From a checkpoint of a small transformer trained on Wikipedia: width 224, LayerNorm before each block.
Each number is 500 + 40 x the weight over its row's rms, rounded and kept within 0 to 999. Layers, rows and columns count from 0. Numbers have three digits each. The size before them is the row's rms in percent of the matrix's.

# layer 11 attention output (transposed), 256x224, rms 0.1, rows 237-255, columns 56-111
096:483480461523512491580461528415573480459575554523508503487495545570506546466533438500508495451498500429519538509481515468519524506522431486540505466539465498515454532505
086:506509564576450510454570519495513478538465515472472475476497493468518623479504438488514492510473528524578490597495510431488409493457450571424474529497502507476511465478
085:452486520505499553462545583479478526483627516509501555547578521457528462457480462541482519451489575528563522524530504410485474517439473563511524531522501505490506482522
090:530458482569457465537420497446528489511485522515414487461513496472494517591525522467507501471511583444516562512514529497540516499576493519475444464546511522516499460425
091:478581443559526502483447588567519481455511453471490471481480528483504523521489534444474481442490552442416563516495433475440539483618461460546541513568557516466518469509
085:519594507515466528471496525514518460506520453556571546503513531531517460499545444501502461491524526529459496504526529554486564502476520458423491489583491480507530512466
086:517534469485525520439457469460556575503522570564424484480470440471520551459557436484477489526475459509488523533482445517544568562468494533454508532407418507564473505490
097:435506484529490539449469519397486485420567544478512491491479530487496526457550568514502487514525496520505460498522525476539498530501453455553479549490519519482584488495
080:628418512511499457499497421426483478531497491444542518500493461555586505527473482455483538446501487477459569487514483518418507522387417459506482464471513467570527487515
097:453462512509528424465432538489498542549545476520467479532454519506437501452582474504459487495546535455522497486470484456509501515511472504491442481468490502548521468535
089:514466465502549447544474497554524551544506461573406477577495527486487477469452460505465503571504444563493578517499570562540516506477554476516543461418584489415485492541
088:480419494473618547496437519504483457500501539478409521551481481477546473588513486539433457473508559515468461536531587526483453512553433477525462440506527467483486472447
088:463494458416536510489549473535480549483465500537501480526473554482517462535480502452502536531499461459523530469492464480466461555508465460567561524456491503527577501481
083:514449637526519520436457478499533476474543405496498556481457508436532463416546583478482564450476518525462432523557543531532518420472501542509498476500578501400465528492
088:506573521506482509475514495558502550506524504522487505548489492496492569528538501467479523509487549550522516494530459495477533470495485491563506470483488600515448553490
096:464524596452486540484476573516523505462476563478503503434470474494554453516508481473426440473547460466554513541418505567461493555557460528448465451470495534533500516478
084:553499494509374462498475447488482475477501538532502499442558539538508512514547560444445453580543525435488575517483471512527523485488435496496514499494509469506467495458
087:521525563582489508590523476494525449482430518485479541520518483520528464492515543501474465491442524494436476516490453485507489461476586497550571418541554465388468485578
088:475534500524458476455546472454519505437497532511476412522448510488517535463502481464491408540525512498535463586531470497493557481467482559467466541532476431489508503447
# layer 11 attention value, 256x224, rms 0.118, rows 238-255, columns 56-111
082:484480485490515473495463493472470558478553542548539496533508577465464480460468454523539503484467552546485556439499406550484555457527492480535451495555513527494493555472
079:518480549505513538530535512499535476420494453527479411445522509493428544445449418484549505544464477505508575438494498539583505416460499499515473438488495575515512462459
090:588503457542540435383529552467537555437428589508609549497467468416487530486498466509512500468518486468453455453512482473504507496450543526471558563549523500473472462459
090:588456445538499483456523489484476494498460546428545514578526477465522457526502552481448512456449480537529538493463531502509481542535564550476527542504547414492500521490
087:592509528473475477540508425433563488507490489426584495503533493551523531470443534517446563486483444529424485519487563487468508538549495513521524500472527465521557534449
087:460484515519604443460526516530409491474479494503489531517510470535532512527508530570520484526501539499546482423512484498498449477473503490512509418489493431505524540419
095:550539469513509503462531497600593474475472469537537506469489506490527492504478447496568447505414452556470500540467509521396538507488497552519529518527503494489458467490
081:439536508433457464451501500509495546504449518520448489595433569482450524515523618491470498501566451522460420472498542463524511530523522537481556536541431523476483530458
096:578485438482524464489505485513449527521460515473548509463512481423542549580445467460573429568480512478476479454525518502500473424473481478493566547503521515507405518439
087:460519487468468589466480520479524482513560527483518437454470511511496500516539459524444493506450530457536444538495417491537505444637478490499418570490422499584456520452
088:523538502498494475519476479503455489542422499449657483441478494557514528524466535482505564471512472449515492462472460483475555500473533499452516552468449501466521526433
088:514456429505491488499505497523451444523504456469530529554499366496473508547475462471510465508467600533531516477521537450625544470490451443526525523572500505479512541496
079:428493422460452483491541513487453492465485547542532450522584495529507470553433507504519592488530537498510543493457512479515459479443499502410473447556443478502522477536
082:538439496502489447493497478492526456489512514477536544491493473525434522524522507502451425464497466449557464453457516523462525523476469524532460504490449413438412525500
093:581459450558467449481518512455481479501513419495492477564502499483489464491505471560478478516477515451478500483487449520567481479503536448475490472512507456498446586466
080:459491524524559449486512539547553513528504451494448541568518501526510462529444451505438585432480389570514458572445586491489423527534583422435496502481506501492608572534
087:487493524512506465521432509492550493514543547595380449483462484443480503507469610471467560404553462486550484511526480491436528551495497541499458521563431522480519455560
085:482481563506567509496518520491479504487499411453550570502503449541519513534500535475438552528549548476401536437451502521522455512452478456532525443517488487552452513459
# layer 11 MLP up, 896x224, rms 0.116, rows 0-103, columns 56-111
101:464449512442538473556428491576418506447474565528489503540477462485433492568461457573447420505551523502530491510409530476526526487526525480519484482479451573455499499486
096:442505504482474516518475473441519506462492516515545486510531435491440443496489438498470501528493537547450550453518488430622535464567541478527471425463486480513483550426
112:495493460535587474526569511506546555409503450469489462526492506543522529442505510510504422543524529529516420394477485466470564529467454451513468564502518541590455505505
096:574499493430496551512574496526528512535452467524477468515502583474462470436554466531500510557533538470510531401490477517521478554468507513464499525513471476490439514420
095:481489470454554506520454564519474489487507528479486506499497547521468453495496535579527503579519568463442491461491457557505512499391451518475531499468554453458486539523
103:525517505499455467454531528470493431473478484541502525482548539488472494500565404510390582457476477484510535534558528487523483461581527506505482541520605502431543574426
099:543509410526477562523524550524516495496490499462457484563465497507525449489466482505457506514513561511543520454463538547507480493523553515534448460465486485448536435454
101:578440522459436529466496567475539422480466513464491478591509483581462520488464507524452529550453557595538483511526465487491497528556490655555526497502512496548510463515
092:552485494447512512507506553589513509489508404479476460462504556460475508530514450454506509536448473550479529496539470534584528511487580518478537532565542513412405572495
105:530496497478491469496568445570463496529536461522505505446485477494507493462478491472524549439467427467532516525545472473534449540467434533440558477516458486537492528469
100:556471442429408475481517470472513565559548484581546513455448471481483525482467499488494536567529485554514433528511458495537533378499510528547519483479467499574452515544
099:543484519493589487517518432537524537516455554471516567529482549524467576525488485513516468455488482506535423603453519473543436530550434479496573474475503514508466566462
104:485460538519426524466544465544499428515558481555541481451563557528454521513541503431531588523432483546527544520477478437508526552490491534454513519533535427516432519466
089:443469356460494439515476463495469481437530478443498479448519483494540563459567534521510509471451527442522564504497502561508429453519506473551552488469557487493505445461
105:482513449501556466516484522506435436515541524372576524490502483494529492541487484555495463537488510520516510451565508523501483549551425465552536491515534566514547473469
106:469463469503475533490491446510590492505531415505447527453491549514516514601506518539475488523451463469553511542466513570524535468524538510527565546404575480448531447514
103:564514517473511572460518460493456526520615530557540597484491453573533524466510476509436531533465488503520521514595449477511582553477518489476475448540442543484552517499
100:419434516532513554516494509491466509497512509523495524522417536572490482515542502407483483492516555527410557492509521515468497484489471495458446532450470528451467492516
098:538495468494445483530497525474491503479515374462476498520547497523490419426536525518472575553476599503549521514483494494527478524518476481583453530556501471427515578555
093:513530524473424521512479491552491550469507533509542513488501473526510604486518532510610448476551516466436603462424514472468555450485465500483520483536528523531446548593
092:535442458464554471560549454467490528525499538555563478458458497522410558509491478471549422467491525533513439463520526545446487478543477535588523533531501450478449539514
103:525469398495524487493510472494506467491443512571584482503517484435493477476489422440512470527512471520543519450555452482549527497524549406418494518522468508504470528456
097:539491543524510500500509501473534529443537524571455519403498537481482512439501563418535507445433494449536615473575449463541598507534392510549488504528459478400402516494
099:524486482451535536552546549522523494524464486447452467525496504487493461502477519478500491496484511491502519538473568462495548488534522433483528547500530517515504521497
093:492428515490514525476492530475577504499522555550511494504483508468538503568513496550463503547544522562458514468499499603528485512470512497518571551501576528503453478519
094:488543536482488514459517441516489479484587470460406452500479512450539494493541523566459422531496556485504460536535525494471533572493536540541512498406545443453453543512
092:516441492486437378545508541495435502510452585450463488478508576488501497504477509556449473473494550506420512520537528540547553457507519503477472508453456550515581463471
095:506518491442474487507576524491483570586492547494493484603504540486451483591501481493507486476561514523526538437441424479492441519476461458529465469512464503455501472511
092:538516618534483577477511519560478570461475461565474514464505428526484461538508478518483484473510497507523455506484440483498536449503548490513516588562556505514495533489
094:514557475448581550482507449506582537501517494481473482477541489450429484502443452504507515453510543483526511516488523520505478516419586537517573543489448513431490560470
103:542555446487494419473559494416548459548516480493483538570501609469475465491444544426472537444462489475476562467426573476536472545443459559488572561481562522538513537540
089:557501468435496432503429369585468485475525549532488521521516548432536553482461535465519443412547537447510526455464478513480465495453542466455552472514551514483416544437
100:544571591509468514465526559531498485443468498541464461523617544621461527521495445511510515440472513522465429512520475468503530564513482525538449491527459503481484467480
102:503609574510492489489451483469472491447569575524519547557458498503430485532423452491467479472454479517437482396488480494481526521476495536507393543435517490550478521428
099:483494492475552507510520567512504534515471462501506486435539517531575498457440459547526493441486466472531543557424501485544517454452496534521502445522467460501568500526
102:452568522520486522486479536491524511509472463512564514559465511573457550484506429496495439530565457555540488446477449569472524463516512457541525394468528512542501543444
103:534487516498494469552552563539515478447492502538454486563537501494478462522498509490416523502462488417537502572509493564579532488530482487474487527497546542545544528502
106:502503455539451475444550515478470443488479558536402542445462448481603504475551463534525612434490527489521500490500444438477545508567586516524502567453524502497619505486
101:485478565474468542586480454459530493471481444476516433446481449511545496521496484549539511494459516567573533498525488472421543514464475505526544535508538476489479518520
099:510438529492556517443493495614463472539471488529609562440514528486483548516455514503478528425524540534457519485435476484465542447461486488521513461519478568395570469516
091:527533460473546503449480473499466571433467492542559430439477576435491466572437503563533472524552473521566521454552557567517594519564393532470520523463494484477454487526
090:443483594497534464546492498503495464500352492509509520498477466527528526467417427468487510458510446476457497518539507513531532552525568539496511444472409461450526448501
107:578477420479473377518453630502437481466503517485577508465518514571473483493469555537433473509447480519513497486478523563411487567486433452472468437525532463507477520519
098:487509459473559462475579471518479555521488525536528509502419561464539481465489536518515483517509468578509480416515488533486462421492520478464487456453533506480484487434
098:496515471514510529546535507526484479606541499565447459507507519453555509509544450545508490502520479465526489505484519477494500491563601560437504493525469527548436462511
096:509523463386518503452447479486479500526521474514526486498499499503410462582508537507517525491502585571480538561422413560437534519470438584458564427528487485473502475472
102:489454496517521488539475511508476474486527498510473526461499590526557535502511470610485494476498459569614492492440591520513554446439535572551499499509493494493548460507
108:513553491488485471552514483449466518408475520454457544541482446457547484551456568538493538500471503513545498458416529564543548496520546561495498470481507496398496612492
113:529504407502550553472565475541548494472550497478543571468563449542497483505481426520473384462476521496499572459549571470540474526435437518488481512545480470534453546436
105:546507539507443504474461473498426488459494478534484556554509534537528515493580527555507476468515524513477479526484502479520490449539471534479528550470535477535499516400
101:492504535503492527531544486532544445474478462498511521480453445512499487499573431457519540541486496491489526470510490522447513533477545472546545510506561515490546550517
105:497463529512569512474451448551518540506508523492498502504520522555509459483483489486501490467483478500461477463474463443533528478498445467532539522489479533497498537457
091:444521475518526444484497494608557472492570484458487568522494470517496523548483403523514542457480525505481434576538498591540513432538493516475478569505463546468517543523
098:488414445462499489494529484489452444589475497532533518600464495493556579508565504463496532522503527518526509461427474563513546500538512498499484472530544512479536510460
106:503530458524534503516590485504452532543520543507486441512466550515470491522533490485581587489503534543529507541459498437553524515530535550514493456485523469511454507477
103:513558524538510420477545514434519588506480525398486471465511504486487507489468516470463464434446533490510515472504483493619477539478395532471465481557532495506560494458
091:581493505521448570452517517517455467546492634519530498502549517487521553517454443456531493497558546555498482423476552504485494576444501486490498522506521482481567477488
100:569505475456527458516492480502576483521520484557563483445530417498436477494485515589551518550519445453555505477487460535521474470454529513529489539486522545535501504464
106:500501515502456516485477469467499470454530492487459507521479525478558499452493588509446516508491518446535503578508527474542453529493558515529519502479523426529470560574
090:585404530525502507497471480472564531520491516602576518557531521514430467518494506482526516595426507472507470576481461522460509515420475511492519535485529483474523506484
102:483518538427456451544410496498485602510492544420437601470504474537509492555464509484503541440455526546441455550480547501501539525490418487449491483488450455566505530501
107:554489474540516550489569453476479563519516448480435544527523517479518528507507500540501562596482510474485489497453534488495462547536512579501490534452498481514444478499
096:440551443458452519452489447423478483571560530499483470513601511499477499481546635510442581465539498512559456495517548471446513508525435535455465534465566516534536508500
098:444555489554502483541441482487420572458509466567450458459471491483492398503517464535560518511563546481523544478447574486499500521514574596469497523377489422522462461545
096:579499524533494456496553447521444473479552525500476478479535547520483517505472457521566442539467489525457561502506459472519482468512498524495484493493465483450486503352
100:506518457527572502446518521519444512494526449473443533453527459525551479484531515516555455422546451489448544499415567473443582460526495484498529468426507501564495556513
100:502491461457478542464534505615459607555529496437494503548501507489458528544494558529457517523511508452491535465475539518511497518467495505571516550427431473480487491480
106:573511575518552495467456575522588490502493514535525508512511512484506482553464446515481481585451475458514559521469521524426439534480542546489482508502480510455476480483
102:516406477482453517509579524476492489496459477515494502545481516503516498392473474552495598531550518548457429521554496470422575497479535526510516495472537447439554498557
097:465530491529498529440589568515435485461485541491558506462484481572499485466496495497584514503503462490544521524462423542405462553483508516412474520510522517445530498523
101:525428500517476494532550523526524481486536487544394462504526520458563421465516492469491525467533489437478508498561461466466502501511471492532501492458522488453549519452
113:489464439538580476490491506441516567545500517465511496514512523522487518519548443429419574469585483463508554536496558456503514461457559555440463350553449514524488510487
100:483487568538457440500449425493492515495509567517523459458517532537418521455502486475443517502494458499507508525530501499535568491475515478439437490487566436446477519504
100:523497450508548468457489557621411534490506522538554469456471424529461539526450489485504475526476484566573576451482519510463495567503531455543456443443603482499477503482
097:532488557496508472529466525479483550411523471513503456520482564498518484519515472442510434437503537499595571494504507505506515493532489445483573549547535523511478548500
096:542601543401501532544498448565457495481518503467493443432516446529460591606531451463500483421463452578487494493475495525409477485514536523409470470491517514468472506505
104:473497466502494457438524485491558529542511477515496481515508524513502544543487498540488431517424526484528442580565504491468464482577488504548538475491452515493429484505
100:499542485455407451504509452495478443546551505486468563637478549502510512541524536533515505544524482478565572521441566484474525460458500468514507545496597463454559459467
094:508471479456504517516509478502493500456527552486389405539503504516511561488503543515530504437540521522461496522511604498566550509527462544528541572500484508512490504548
097:537534588548497544496529462499518457477451514474523489532553503516493524468489465403528533442462506400478507431507498517566520489440467539437574449489502492568531473505
093:482505490504469477469505424565494470444530486460508492546555523498439468540390532557472512491542561550422468486525499536521523469455453524484473539491512545518501429518
103:525582488519540452480378473491533516516485470496444515515515477519401442410566496502497456462500436457523539510501497535477494515520429521528529509493505466506413497504
095:480492432473498499469500490515544498491504493537439492529524538516528511522479523580474556497450514458558539472555518463578491446447441569501483484508521507529543475495
097:499502502465616509526537469471483530549493538506521458534573577510506448476537544490444453551431553497496442510480476459544511520460506504504488469514573487468510554584
098:481531538430487573447478499475500544459555552483523512546484522536484465437468499472545495519522533498552582450468403504472522462542466540516446455458479468488500479478
100:493493549497519476466569395490442455485499485506440447495492448509509525508546476498516512534421491456535517478523528470505500486522495524553483481480463542456427548557
107:482500429521451539512507391577561567567557478518483514503474465563520494523531518500518438502530568483501542568565546476468438501576469528476533505461549558543518491485
098:519528518551471451498487484479499489502508467490451525422496568482481502491541492525524543519482478484488499496452544536472504497495483602475439484547456482511479489533
104:550548471502481501477501513449522451451474490526467530530558484503466491448541504551448427481483550481496461399493471577456569559552456549532506506432555555572492549447
103:536563497470477509527490500526562477444499571466502497596517524568502474482564538494560568581553588521407458554421489547494506465445483535498486462448466583489546513424
107:577537508519512505436541487576564522503483486553519500528614470464473490486457532507470497554491528491573429507478506436517521477576495488532490480487579493536475473461
100:500513551477497512497574485570453580503521512513447479510528603568535490494487500490412533485442528521560494537537518512508547499541527502488550448524426464504504461500
093:483494492581546486468574499443516494531496474564559566518449497525504546501541516495439469461511525491559496475438441464532513461464526527483464432516559534533567564449
094:480481435410503401482485521494459451476495497557535511499509495530464492556547549566509474510547523525575491533407561536432542449480567489539463498460531469543397478498
112:587487564495522536480496560533559454557561496508487591568492565566490495461545545577470554527482506472475526476506521478520538522466496506498553439453555525463505469463
097:433519480503502481484439495441490527462508441457470478487489471485480522501548548548494458494458399469520507425491464492438475495511476497498448431533453551518542468488
097:505579507528450468531495471502465534479522548478494511494578492420478489476560510527511533449486481485561532463518513466542510522489513579438569527574407522598524526486
098:537551494464461498512555548528530528478528471452457450481534533522475517497596492517444440475471498512550502502541551499462498540463479473461538492498539476515492510429
101:486462538478554543534545465473499495533562529508495526525577551566538492500428464472396513519480536539523578535513542456480491513506554483484506425465540460511502457439
113:494488524465564402518492529493518478520425502459534489560552491494507501600490479575501479560511497499533550510505555490501496507545545511510427546509505555428542365475
095:556557457493531560401486500549558448443504424467526550483478549548445447441527512461479481528552478496492485484435480463533467555480531553522415527538523556513429537452
097:505477528473471433519494475516417557516529524416529577528583521493538530453495487468498472454525516552467488457528459476524468490485528530432531529537464456500477544488
092:425528529503530515506491533503440519470579562478465476574470523532475515520431441443522523546482552521428523481447586510472527462536522550525537469484504592495446489477
103:512487480478491442513554467526534555470585487482496576537412482519482522514556511515522538515541543514478511455454507448423531561502539497501483491519559541498439540513
# layer 11 MLP down (transposed), 896x224, rms 0.119, rows 0-102, columns 56-111
098:500510508563506531516490511539485516510539551465538507524518442599514449515464498521490477503440421433402471461548568574488513414507479545471539483544480480470473491472
104:547537549493542550543534468470460449553455503505457463520463512552468531567425472425497547517455490518518547501447551483427479441508447491535496536395400494441548497485
102:428543464505543485532450465490455551453451499472511518435492484532481451476545509492486470448554529501516444451442500481430495493480434477467515522514495520528527445529
103:367465446568476522536554546532478550491525477482516524460496455515526504547476476533527419494502520455555488518517545502476552448458462516526466489483526547448424548565
091:498448528520534469428460464513517536466507546420578446464505483462445450501507448493455524462496490461460510516467462506492498485407489546493473489509567442456475465476
100:622461423499540491503522522502443501558542521527558506517545519537480512498487480509511522488475581558528537546417435540461535512426545568510486503529500481494507537444
100:565557488433431543487458571545496463474420443505369510525424520551483476497541448484560502545567471561437513579496552513472578533475499455521486467534473490506507531519
105:501494435513539501506505550542527458556523478477505587475499517510499495519533425449526521459442464472406505476468549476454520488493510499569500462547492498516536570474
096:429533480524394510409493461442534491560556508542569595485516549489529462481453562544550473494537452529438443450470556478467572615598433427495415489515452497504509464492
111:544443540548524498518503571434490456522522538494550527456503509531551541565460462468532455467470457469529475523526505403541454520466517479546506520548541539562541505426
112:550510513450525496483478527448513460413569523585485511512545504504492587469494467482523510544476528519523455535497499494557441560417447479488480527424461519548467604547
104:560473445476425478503528491456520489532491471463390443491548516509529522569504519478499530410463571535493518492530535484439512546482495534512509553457408431536489493516
106:501476433561525498430480431512542471447489592483563458532484434588524522481432512562477526489546560498507458448455517509482553568569470492489530532467505442579527497513
095:522471483487577553521529536532446419482486515433567510463504562545432569534519514467493497433468522515486473505468547528560485563504481494464510543521432569467516469510
098:527554511498419575469436450449407564473503458454498419500529505489525515518467532497509376552521582443610491539528486487528462463495529521497524510529460492474451402420
102:482516516481517418516481488465528539518514430505529487415476505508559567526497473469541458422513464504468513544431515503492438469484498574466455539484521497518492512551
094:384456536467534480482514450478455517470460440460479415460480525506522463487495514505531497514440474467491497408441482516515451521478484545500575515531495499419470506496
102:432546497506495465496499435524504541533528519432518521536520571546468465541470496537532513640521474528528501509443572543558519532493481510419508501508543433517494522456
097:464514535539503538527520444530616514456470467549472462427467425508493476565532458505428430495524399456489482466439490511528623448421483476525443490554527586490491493476
088:463520570498585542495495518444478475491487507506457488481490519463534481541464467502535482476558473492478469487556513571434498504460484508538513510472491455476504494499
088:498436531481409495542480540510501492561488507517499517512513495438516527491508505475476514510433483482494529499533482525533454531540530508507442484505479517454486490546
095:466469510535490502504497446491467531503485533555493512534463507507509454504484491523472514450501546484517546425475531463560483577466472543541536473508472489451436415473
090:466526538532451477523462467548431510523503574504486436484525549479510542524510533448524517476532521453441449570571515544431448440498561502443449546528483449534530511527
091:458536507511465499478472522483444476519519539517542519454545487551549422486450502597555471488466458504452502396486455502503531447556446499474499434504493501553512606476
097:527567536602492506513479544459557505500567526446513537498463481520463509399531500515430492475500474493467474482471502479485574571528492429469560439542465544572442472473
106:493482536488466474517524529439437512534536483534498518522432510462463543441460497450437519491426550465541531525532482498459528547520492522553542515489545598550560532539
095:467491530527533514512419496470460585467518507505466424497490511507523532468534460523537461488484458513530486491520486524510491541540432533557495488421590409493531429514
095:525457461540510544464505505493507490455536492475511537444512472479495463440538440523456505429519462457509482453379464565475430478446507516608474483492442480522405476509
095:493464481450503472533460560492439435541551519554503459526557540502496468500463491473531540484503458497467552443526560480485481540586468544552488510478463549472497501472
092:450472513552454467497518511425495486472528517510525508522342543580493511493495520536436576443564480465533462401512494505427504505553460515503473455468460485532431518447
109:452473535523435452476511486485452557518517492518502461530465480475466513502483520486452499506466491482514452511524566537494526485481573500521499487468510486489449576546
093:510529548486451435511453477545475496463550507505461551518472496466459492470473492489561552515499472512518510494436472499593551497548483471502536422460559470478533415515
088:490452566530494537503519506471519507575574497513527497479417573490449496571482539476482459425516467515492538584499480475495487479542533452500545532480540423518474545482
100:515556463453407537554546499510498560505496476481503438488488461548487477439553488466573498522455531444582508534505552479506533448492483416492523549460510485429549484484
091:521499480454489475454519499563550491497471504473587532514560482425539491445496544541444464557450559467562518483472503452519473531438586448468537524494486568525519506457
101:457482487551526496464463499502447510435480514556551461488472521480458407466547472479494543494495505504478527557498555464433493514418493400497540521420503483467448559603
108:473474377549531473499516513426507618532460410493529535516447587522504528522451536533466554488529478478446472487455528532484466529485516515470519539465498497449469512472
111:496489431551432521465533518463390537538515524424460438504516443466437498448468496520463522440546584563469480446468504478503551465463477465555486462453563455561529477432
094:485463535543542566524573488449440449546516517477563485504564524437512480449499560511535529526520507536506487553498551504561428466569558526518479516572482493452481425437
103:507522580509500549542479521402508553480513535562545526415505522391496507497470535474501533447488475476546474532458536469509525532540465556548472472460509557477509505443
093:526465564501506548467486491504442484433512502497517560464504449408449556497552421439475499523421459543498477509457475545494482474536443445495550506416495520472521526504
092:594510481544544519473435460505449476528486452483564586482462534553442445527533504498522528492558469463499513458500473555580484495491511436490484498550486532493483522507
102:421561490554537546480482470484579463576538518472455501481453616521389464504495512551530484503488517483505498514440502455495535413535443488516450501547528539533474444445
103:453469538495487531494455480474490572571496487578492476493498474533563434477439462568501567497490458490536466556503530464478544457631451432561520503537523540484547513466
096:541396500473521485542543497478429458509453611465495523454474565503442504520514517504474479574432569528494534508485418452504520478526469557491445505460511505572483488442
094:452524482467432462439564502501521506578361469455518451457464418546465443464517499452455512574528523591473489445488509461440473530564551518519452561517429494485509516507
102:494557514531514481477554560510518472455505470512482517469555519566557554510507497563522489504503524388494516480540497552510459497474514570520424482550495494492532447456
100:444549467519519548500457482503521570506524501443501474544465488496476475534509476467476479518536564510411568572422451445474463548464541515506519474486561560518481452554
115:490513404532528438539513535469582574529518483519493485449448449531548417486464495556518503531482563494518463555495497437537457416530536607483446516510463544539478510520
110:510416524465524486513481555505491468520468529492431548496428446487434551491469472471493566420525498520540516536529490502513491504443479519480503403560526475511534567538
097:489482490472487494462474478533569528506489529494472521574522513468529477550408500535546489555495474463506437510503503412480477548527516449527506455500478512504486526464
106:507458519539516567494530482448479419466459479567454430567524492508472461441487487518544476475501477544458513446547546422507585532495496563454459490467539500494478484511
094:486530538527499506508492537452494520512506464511447475525544524496446510447594535507587469504521526436476530614539548534550541479469482518520457480480533477450558510439
094:596521551532385519516523521501549510484562520525459449465438522491444513515457545467547468495530512470517514532434434504497513583546490406434452440516496515436536519469
112:510505432522533480514468495527523492472458528537510489506473556455527469522574507523540513566504535516514503482512465502501567549493489494500477574438483533527535457524
095:466429473492420516520557463479490427484520498474501455518473475514591480479451492536453558529529494505459454413504512532491541442491564436559449582533490479518415400485
099:512502565533511498469528453460488528537420479515540507587528441494505516510526566482467480480538471457478501496554524426578474485437476483513522478500527531517475479537
104:560467460588513413561485409492453507520542441456491532565547560535421494517468540444494525471547551474486464532521515524541417510479503493538530464478494465504507483518
107:589448483507487528517467491514509510558559515458527524489419511557475466499550455459519558558538504488481472467522507520490538496546492493542476484501537436527465520541
094:486453507495486515506538493561479512435577497556441525512514449494492450508474465382511464551515512475574553541455493453529506506502522454455538419461528479456487455497
101:473565455469479526503518456546446487530493558558449514521494479435462513521528455515477518544573475431496451502422513559557530473498494467548540510445456442495496503531
105:521464544507530494475501500490493474466524569557454504503486467579477566503470509480562457518531474549536514488540468557478511457478539507594494540554460472506468453483
094:522528484498525536552456472604511479513420498457516536462416510476430520451480510553594462591490519488459517491501488492484453461541476496478488494519503507547470453470
098:515445443516528470450508477389478495431526490494479563472554466494527483461474467552505540495450529496448479449463449532444489542427484518457488457489567463564499433538
093:509465544421430496390475516498464428510487535478557545502551509600554566543536551474450478515531456488489454507417448471491517505567511491443492436535492526484497490491
100:540507512499520475496527436480469494514552442482583538443497476572473536515503519439507473505509493506545571510538457493525472461510534537496546558514457497527528528536
096:582453495533501483564482519544508546447540472497527529525445517454479526494409434475486523457473500504530562452592485508408463522469500467541491582549465429467489462540
107:532478498433479526536540597498460445433460478436472495495497500485483501524510479465470473512532492485542479518558486546478505438564496428539472534549484505517499393485
100:543457558469475503498484469476509449487408534524465570407554473548544452496477561532460497494494511452509500539546592382527437432496511551552518543471487532535492486527
102:529512487442539531448486462551518580501485497524512540487489423539526535456466455574534491512448516510396462527528559624491522563516501525473485480541443489464521430517
103:497606482537533422407483480502508513561475515520529508517474453482497448556531468468539542527478487465494502474534501516482454507504469517491443468529486456483473464486
107:496502472453570546461556523485521456514498544544468412545481479446502543510528547555502460512473524540530570503571510453495479485558504489491457494523487492464513502512
105:531531605492479499499499455452543587476520520453476553441513523493431570466563509554481481503486471523512469499483551520492519539512413537567511510487478567538497463521
107:482577503487471517467536528491533438533497469501474514496410565547511454483464552513498561417462489491428481479513546537418471485464533474515505483433529501488510552555
104:550431510480455515467515533550435506493456476555489513505539565563512468554461587529496527489504491489504497525495498420517493571446507460524420545466500478464474510541
098:441501520478500554506571478534537507551537438484531540493493560455480514503570522458501500522446498515525473440564551490470532534460518471503442475520548564519490479523
116:472418523539488498510413466498477514506437544523461484431471556509544550515560553487507467500502508575500538458566537526479475509508443472531484424521563481465445571482
098:477465473558412555506499500497437528499487549443453513454465488483524518535459497482427491420480472538506489502506530510465440532535478471510452481512499462490423507481
094:572501517568485556520489528452573499533524474432514516520548451497501500593512439459485509568477469493519485412490474551509525528529525532492518498475509568514555459486
094:408540492440554435509425504451543520508525533527463497477456500466472540554547558587467566533558434527475452506495454428485476489506511487530404492534518433473488535499
102:499536546530485496486548478534520504508546543427506486480483538481486424519477504554451525453453525484554514538584477480486502577520499492551476594434505521490498465560
111:478511513554449509549538566468488534535469478500514517429469498478424505457495536534468463472445470488501452508572483468451497469449508510626514489491541509498512563432
098:448529557507492465467454465470478495496483530546465478479468463539541504442515567429550493529516456550423474518492433536512487486538535418422488503584460499473429477476
090:531554492496446582498425549502585463519516498436499421444472472535554534484491465547539468420505455572465534497465458475481462503508491492479528497552533471479498446432
097:463487537556466578560530539473510547516501456452501558523473521534458508478568525531566383545481499485501438442496498473524536540504467492510493485450513479547404472497
102:487468504482447558488589503475519510477490438445562461523485512474473497525496532499459428496506540468508514461507450557499490572488428550511486554479481473560537570543
107:554531500452486441480559491557531504542515430487499477509469474421495545461505503518464534493507505560541605447484478439502502467535475459428467538494492587480499473530
098:523515519418550485476467461495564528484491571492499502577565509535506477532519556490449487481476441499554487495484520533510483524508457528501549510472570566451480494515
096:510487532541508466593500505477481495593503478452508475520512513453588488468484522510452535422501470518526477469423458501500415449529478478536480529519472489411546491563
093:464430459473522506431498504560563501491485501513521552493516539467584442460553494477511461483491432494440523511557431531464499527583497440475451516534457482515595528507
099:530516534465560443473465479472522575475559556468456492502547484510519477529478432409512501465514457465451478505524534501413481538465573459543383511512499517445489531433
100:519525543453479528485448462453467394518470502504486484474466513443436503510459481472548483521478527418539575504477479481512488417490501536479559446539539505490504478493
102:504511495506581481537509528527456498467545457452468519461537497494529460512495487485534448423522516450499519580492426475478449509472492476475520582502427460514467492574
091:452476588428486571527536521490592553508507576493499582507395479535440506474504543501573517463538513528496440501524436540569466485566424502537448463480510544511538435454
096:527512568451497569455483579529457457465584520435538548554465450526454489466482477529518487501548507549496497459519462516493515457455466494482556467529501572455533497505
093:478416526471489509440507593545526531509474510417526503520508512469505503494483493445477540488456463493458582535459466497505461461467526593434506502433556580517491502502
090:440518504450453487554523499446402569489464569558488468487435506491440428516531549516493501524563589486512512473515505514460558513502486527614496526512558491464500561501
094:486463476490466477521459516517502455528497587436497447591483545480483435445562460454485516418459454477487552504514461439433506494506550473407514494543501517468540536475
105:396462514527581506526500616471485425482467552529495535436515488523488549533489521479476463491449482523489549574581554454488523442448522548552500547452505491483529482456
112:455510422446510505451510481542469471500489519479521499495498554446562450490518489482556473495468497427506491568454483463434504481535565502492452507525510514487522451503
092:510559631457496530527548499548486461463524504476525517548538482493555557513531555510563511528474527553488498501550407471477469493445499483512408548471476544480550421470
099:518531539500503526511511494517509485488494517504490460451454530469542469556558474514460524524529517459546495455568469544498535468469474469481468495499498467509530507510
103:449500461572517614493580503503545524498463560529547593542505528505464516514456469491493526518529476475532513523520534535530420587520477475506496543522499500537493483544